Weights of a small transformer language model.
Training: a variant of Adam for these matrices, 279M tokens, 8521 steps.
Each number is 128 + 24 x the weight over the matrix's rms, rounded and kept within 0 to 255. Layers, rows and columns count from 0. Numbers have three digits each.

# up: layer 4 MLP up, 768x256, rms 0.057, rows 731-767, columns 192-255
# down: layer 4 MLP down (transposed), 768x256, rms 0.0526, rows 731-767, columns 192-255
up731:150140159120102101141114138098153138126142132161152141133144100104122123078123125108135114124113153153143164071124112173116136108138118132128140111087131153147130173133096077078135112093111099
down731:108119159091162123141158116141181131131106125125106128131133132134116135166132159167171091152080107107170128108147111133158114120132097103132192125128098158128116117148147149124118121180138169
up732:163166114121122132129139108156125139092184161075135133071160050113173135092136131134082119135139155173158124137143099137117105089126124129102125143116189122160150113136115102171123089174113137
down732:145080131176145138089102135154123138121145170136144111114158178110142178185162126149149138099150089124090130133113152112136159101148106122116111092168110099132110140153121143081105197120137123
up733:157107106104149151137148111090164148097129131142121120140141147121089135105125112118137169118137116148164105131123125152128112141092081143093107126113133128120119108159097126146157123139153142
down733:111091134160086128104153154130134113086144165094148130105139172167121170121081127094135127119131139117084132141138165118188093134129121097136113125138162173137123145135110141136146140113150120
up734:133141154084147145182089140114157158133141128106140094143135113058121166128128123133156122153162120147153109128103107114139096101109120149123188167140142109111131135127101129089114127149168113
down734:170199125149108099138159128143145110163154133148140117139147112129130103149129125152123096125149116119132157150135131097116099082102152185140137092091081130110085112123119120156093138123093147
up735:096127124112139132119086150124169134096159137109167103111159136101086118124175153133100145140119124121129126128138134125140124107138146147104144159137133160121122116139123115137130126119165146
down735:117087108119131146125099142170114102135167139180104140157166108166110132121150126117142139160097092146144120151111151151142146143123148173095145139138102113149112143128160163144125128116141123
up736:091137115090161151160127133106131166135079131107091113155139137104101134111160144122124104127161177147124084120180088126100159092144160117108130119073144144135106109153105092158157119144136145
down736:157095152112106159106130135112114136193148107126142122085106112087179156141145143075115139156101127110158159140158153101131104133123145118140113150144174095121137145129127157110164123125151124
up737:131145146120129116090105152100139150118055158114136108093150137136167125133087142125112113099104144128154091141128092169095103129105111140177172186141124154110134126131127132111136177146172122
down737:148106162131130110100148152065089135102151142145168096107124119133156147125152156104091120114104118122116090139122110127143126117067116103151105131118091104129094118102130154112123096158128101
up738:186134149160132137154102136108155130096116141126108096169136125101111128141123166124139144156119151103146150104131099148124112112120137151100152136123155126101131141159168085141085134110106138
down738:146125108137158116124109094153123120108133126101187109143126154137125173124082090145147129125113135147130173167116126122103117123091094114106108096113134141110101128165152119154104158081159129
up739:154136114143146091159103200122095145130150106104149138118123130115155136152158113132122083108086123129119140119130127154137133116098123127104071123110132109141115100136131162170130123161146131
down739:101113136140094127133136106122111073117155181131102092095136133144121178105104144135120149132133128106134132106129128093167192150147142142137091162089133163144175136131084119112102135118096146
up740:131125136128119095169107179140126129090094149169105128143143135131123148104078157118105121113091132108149128139127090141157157115100153122105120130109133138125118141131129106162127137130110110
down740:107113086151163118122125137112108158128106122148102195147173156152130160095139115152111120125128143097131158148089125196122113154126107109148134145121128116133119123135165108102125137126118111
up741:119146133144142108134148118112158145110098124108153108131155115092129186076143136125141132109127144146144098090160107182151149080118140120145139152110129121124078152141132123136162101127108150
down741:154107146180128100077152161095113132143146132120103139149135111128107132101128119063131127110117111091158105151151109133109108175114162097110114154112192124143132155105086141136153155109116160
up742:165133163088150144089095136100154141162186184132129151125125161135155151091145104080117116125126103137123131098142136194122073166124146151103100179126169116109131116115156191100132087146122142
down742:163141148204150120144131128116141173134121152138176110072104092150125092145114105157132093067126089115161139091096117149161108118147132116146160144145167187120141132129152077163125079168104146
up743:144115121174156157137133126070123153105178120138132131102101122090111086104111120104139085095126108165114135124148109120076148107143123143120120141077079169139121102090103188139132131138124143
down743:116130162113083130128177131143144132119095178131164102076138135106137195095133135179113142137147132102148128118106159138116117127121140120151116100135134110151137147107143095078096134120122130
up744:179126111105159092136130147099162146113156086147127134136113136107122153126149107104058165167165131176112116124205129111150142129153120145105139167093112160132081104107125177141141112143135140
down744:107140176126113109096151107127111133120130122098146141126113114118164138145123133127135152151135158127125157143097185135103141141134070103121147101069116098143136120149168144118103146183142127
up745:118150103141141148131127172083118150118161207125142144103125148169089159113129170090139115166135143151143141075161130148168137070142083107127139157126171151141109143139138099139139116167130131
down745:161148134107146147106153127145089145140129132106101123099150118119092104130126146159156150129125097107124150157118088126088175089115105143130115126158134152129131135105095145153121099122136109
up746:161158096124138071094137134111137122062106098195139101118134092179118101101131129118083129116121174161151141107168119150091150101142160091125150149109120103133139096124123152130135129183115165
down746:146111101086117188138092150132116078068115107093137141121150127123124128158177146106143133139111136111130067128076155097176125132135080151112091091151142106092153138118118128160126147112144141
up747:120136174124124136106135125075173138199133081135174146136133104141132082128111100150138130122101173162119104131114107195134142120085126135106119144100101168121136134097120123124096117159132108
down747:130167141126182120088121101092162090111139132153104144140147136077133162098166133143114114115112130122105150170122131164149110115130131140121073127157106098164137140155136129154122159209164135
up748:170133115154131136112124149109146139162125139129115120127129179138132169127161139143113129141104100195166118115160109125059120114119120117127135124144134139109128119114166123166137132147131131
down748:102105129126107085141113132150111083107169093150140121123152083128134132125139137174130102137175131107159113098080160128155133153141118091133117109128150117092139129169094114122117118110112107
up749:129132136103116134135125125143117133130163144134155090126125112116099080142121154115120130159118116120139131100123133130106137122127108143134110162121129119098147116171131126104112180199105157
down749:096123142102104105120137140112147098134155111099084111103117141121128132140140127134118101127118127098167139101151083093134107088100136126087128126127151137178103119093123146150089198111125145
up750:145126149133095115107093138122154161124073113127140131145115104118121108102133109130097137128115167115134094125146115112151079135193183156106148116141122140105109133159181143126161110118112172
down750:135130137122139134127136159149089145131147148126125100123105180161127173142131104111117139128142140144120147147121095121158153126111155107132108100156153095122069141112172149069127151146137076
up751:172155133088145088152143157147122133133144145145123134105126144142115099121078124104159115152151125133134157131149142152106086107125135077146144135078167081130115139140155124125102132149103157
down751:137104108112146144148128099143139134141130063143109210156107117129113120117135132154121182076109132090157130131144138114148127095121169139125075138160150151155119149096117136119125144124070131
up752:135124144127144137120134127132151130143151148133141125145126117089119113151135145064113097121139175142154113103148166107096129110136128138128110104105151145109123138153149120112122142130114104
down752:147132098143138115137147116146132121140076126127113140141119139155143121151102109120131143115098082097124105145113132123152117111158105121127137122157129087117140123159101135112170137112125088
up753:141118113088161109154109111116165169177115087126133144122148176122103085137136131121064118127062119118177163125134096115148123108131140138121163125131100125128091112111119091120124129145123113
down753:103124123145146103137134115153101117120119123110108132120160120097185113133144137114142130085154137135158073138126114097125120141105114123159095124103126091142168133091116125115148132171129111
up754:112134137141113160131077126116149146168169191139129156149085143100131162137130115134124152133130114111123138131136142152097152094126102131148140140116110142128096110172126111117173082107103174
down754:131073156141180125133101117152144124157118130128132111157154133158115122106147099155107130109138106093146082157120086108146135128130178132092164118127101138124107157054121151131130109124168103
up755:146133135079132158126117174084140134077121115135160133150134082132171150123148126130110120145090151103164138124119108146105126147140082100130133139108137139113119141158079133108145127176117117
down755:129132108136107129132102092148100095135137118138160126151129149121081082104178132133157113108141132146084100126131148091127130157105124152113124130205141109136177145142144151178106137126129126
up756:111149142073153106137117105113160140155139109214160162107143137148103069095130148161107146117085140118125136162122131126119147114135126178130114160114125057122076137137133129139152134160148143
down756:131170144155119150127114106115121156138102130109115154120106108145123147128142104149129153116120124104087137099134084134119166142168130167123121141123097125137119136128135110134124149093141141
up757:150128140104110110138127134104123118126102145114084132132161161131142176136110099121124123131104158113103099141180112113107137118142182164108123114141115142114099132130131141150138159135127139
down757:087124114125116122113109118156117155125125110138150113142108099125122100111168148127169148132208124115129123102045173128150112106154095106174109151158147127133136128119132160119128085104120126
up758:138116095136135149132098175117169123160104144113148119108167092133104103107097119111094135133132096094139094145139092144119078116162095070110137148108116085113105134158109134146139130198134188
down758:095146105111106146143106119076079107121086135136106129108132140142145184136117099122142130160132120115120091142163111143111137105149081127102149101132094151187129099148142146157119146082122139
up759:140153099132151079090128119103135126069163121154125127135152084119126115141133127146083127149165164177163128056136121119134152122109144118117137150101120126101149169148084137124155106163114139
down759:163124123080124150136107107135145125140101110170137135119158126170130120126150166134138160090132142130107105145127146114106117128196111131138125114153099080076121153111146121198121140121119132
up760:143131091099144105114150131096140116151094128156116104156108137067147127116107165132107143128125133144140125073141113125096121129132148155117153119146131138114066139138142140169143121146125142
down760:140112157144111097140072148160090145149174146113103138144160147134088129120139105125120116138093147099085128174127119154122144106111123095094148131120113097093155097131122148083126120130130141
up761:151179110130120091207137131098123132125168090191140101107099053149156153122132143155102105110159163124174108145137119148111109130101109102177093122135104105109113156137124127136127126133103158
down761:116088126193111080137098127143136079117122155125134144128097160091059130063140126134113148130181117133072165142128179098086101115139105127137116148158121071112139144179112127147081169113155101
up762:091129119109128157145133130143149158105165129112171079130143100101123133107120094118132104106099124137107133079128159139134073156113146155122145118083122117132128106155111140169115161163098174
down762:139198167107091113132162116110161105120144106150125139119132117094155160142096146162106122148126141121101120120182102096116151133184155136122120131121154176124117149164144128203112075136097123
up763:171122109130132082110102148151111144120156157122136113106154123099092136133136106146141136115160131118142105113143124149085120125157073157156121139142128172098111125133132158118157178167116089
down763:101113164078131116127159119104127100165165130128174146085108170133120120127154126124109135120130161125107138150110131127141109128119113151152072105087134114170137142136119118125116127117150165
up764:146126100172094159105138126138108146090175136115113113127136107126112131134153136134111172155135137126108137098127128148095136128115169151082143200090148153135109118146141097139128127144131106
down764:108148116110115114137140127096158131129082117100132130158140145138146144147139156120146110116135079141146137142100115122136129166158135123103131101120085158137120111109145116105085127108097111
up765:139169079119130155156088160113140133154187142147152117116156103140111134126133135117061153154142099154116131110147097117135122159139153152150106165129127086096131145145137134122127097183134108
down765:115119122097148136129106127083150206143123166086149150125102126091119097113093155062162127140115153076126128077116152081081106107190092147082181145177146121135115139088166107169120124154131093
up766:141140092117134140154122162177157129126141181102112093135128097124095144141108177144131139169127147149155132098121138132099118111098119157116118140107142159162170163131099094156148109114146149
down766:105105125168143079140119120154097111135107129095158148138167098149111096110141155103110144098137077089138132146129174122119129119136166141111110120103136122149111156114117105141135066151101113
up767:148162068125102165109144155113121130082135124072113117111130122077138137122112140099118112120158138138096079137141118134106107112102159110143155147129139139168109142118094150147183115128124104
down767:174167142122137131161144142200140085139086174128105075098120130119143070160116110127121148074145167118156111119167099086125180163124108088153065127128138132114160065100131080107121129104152119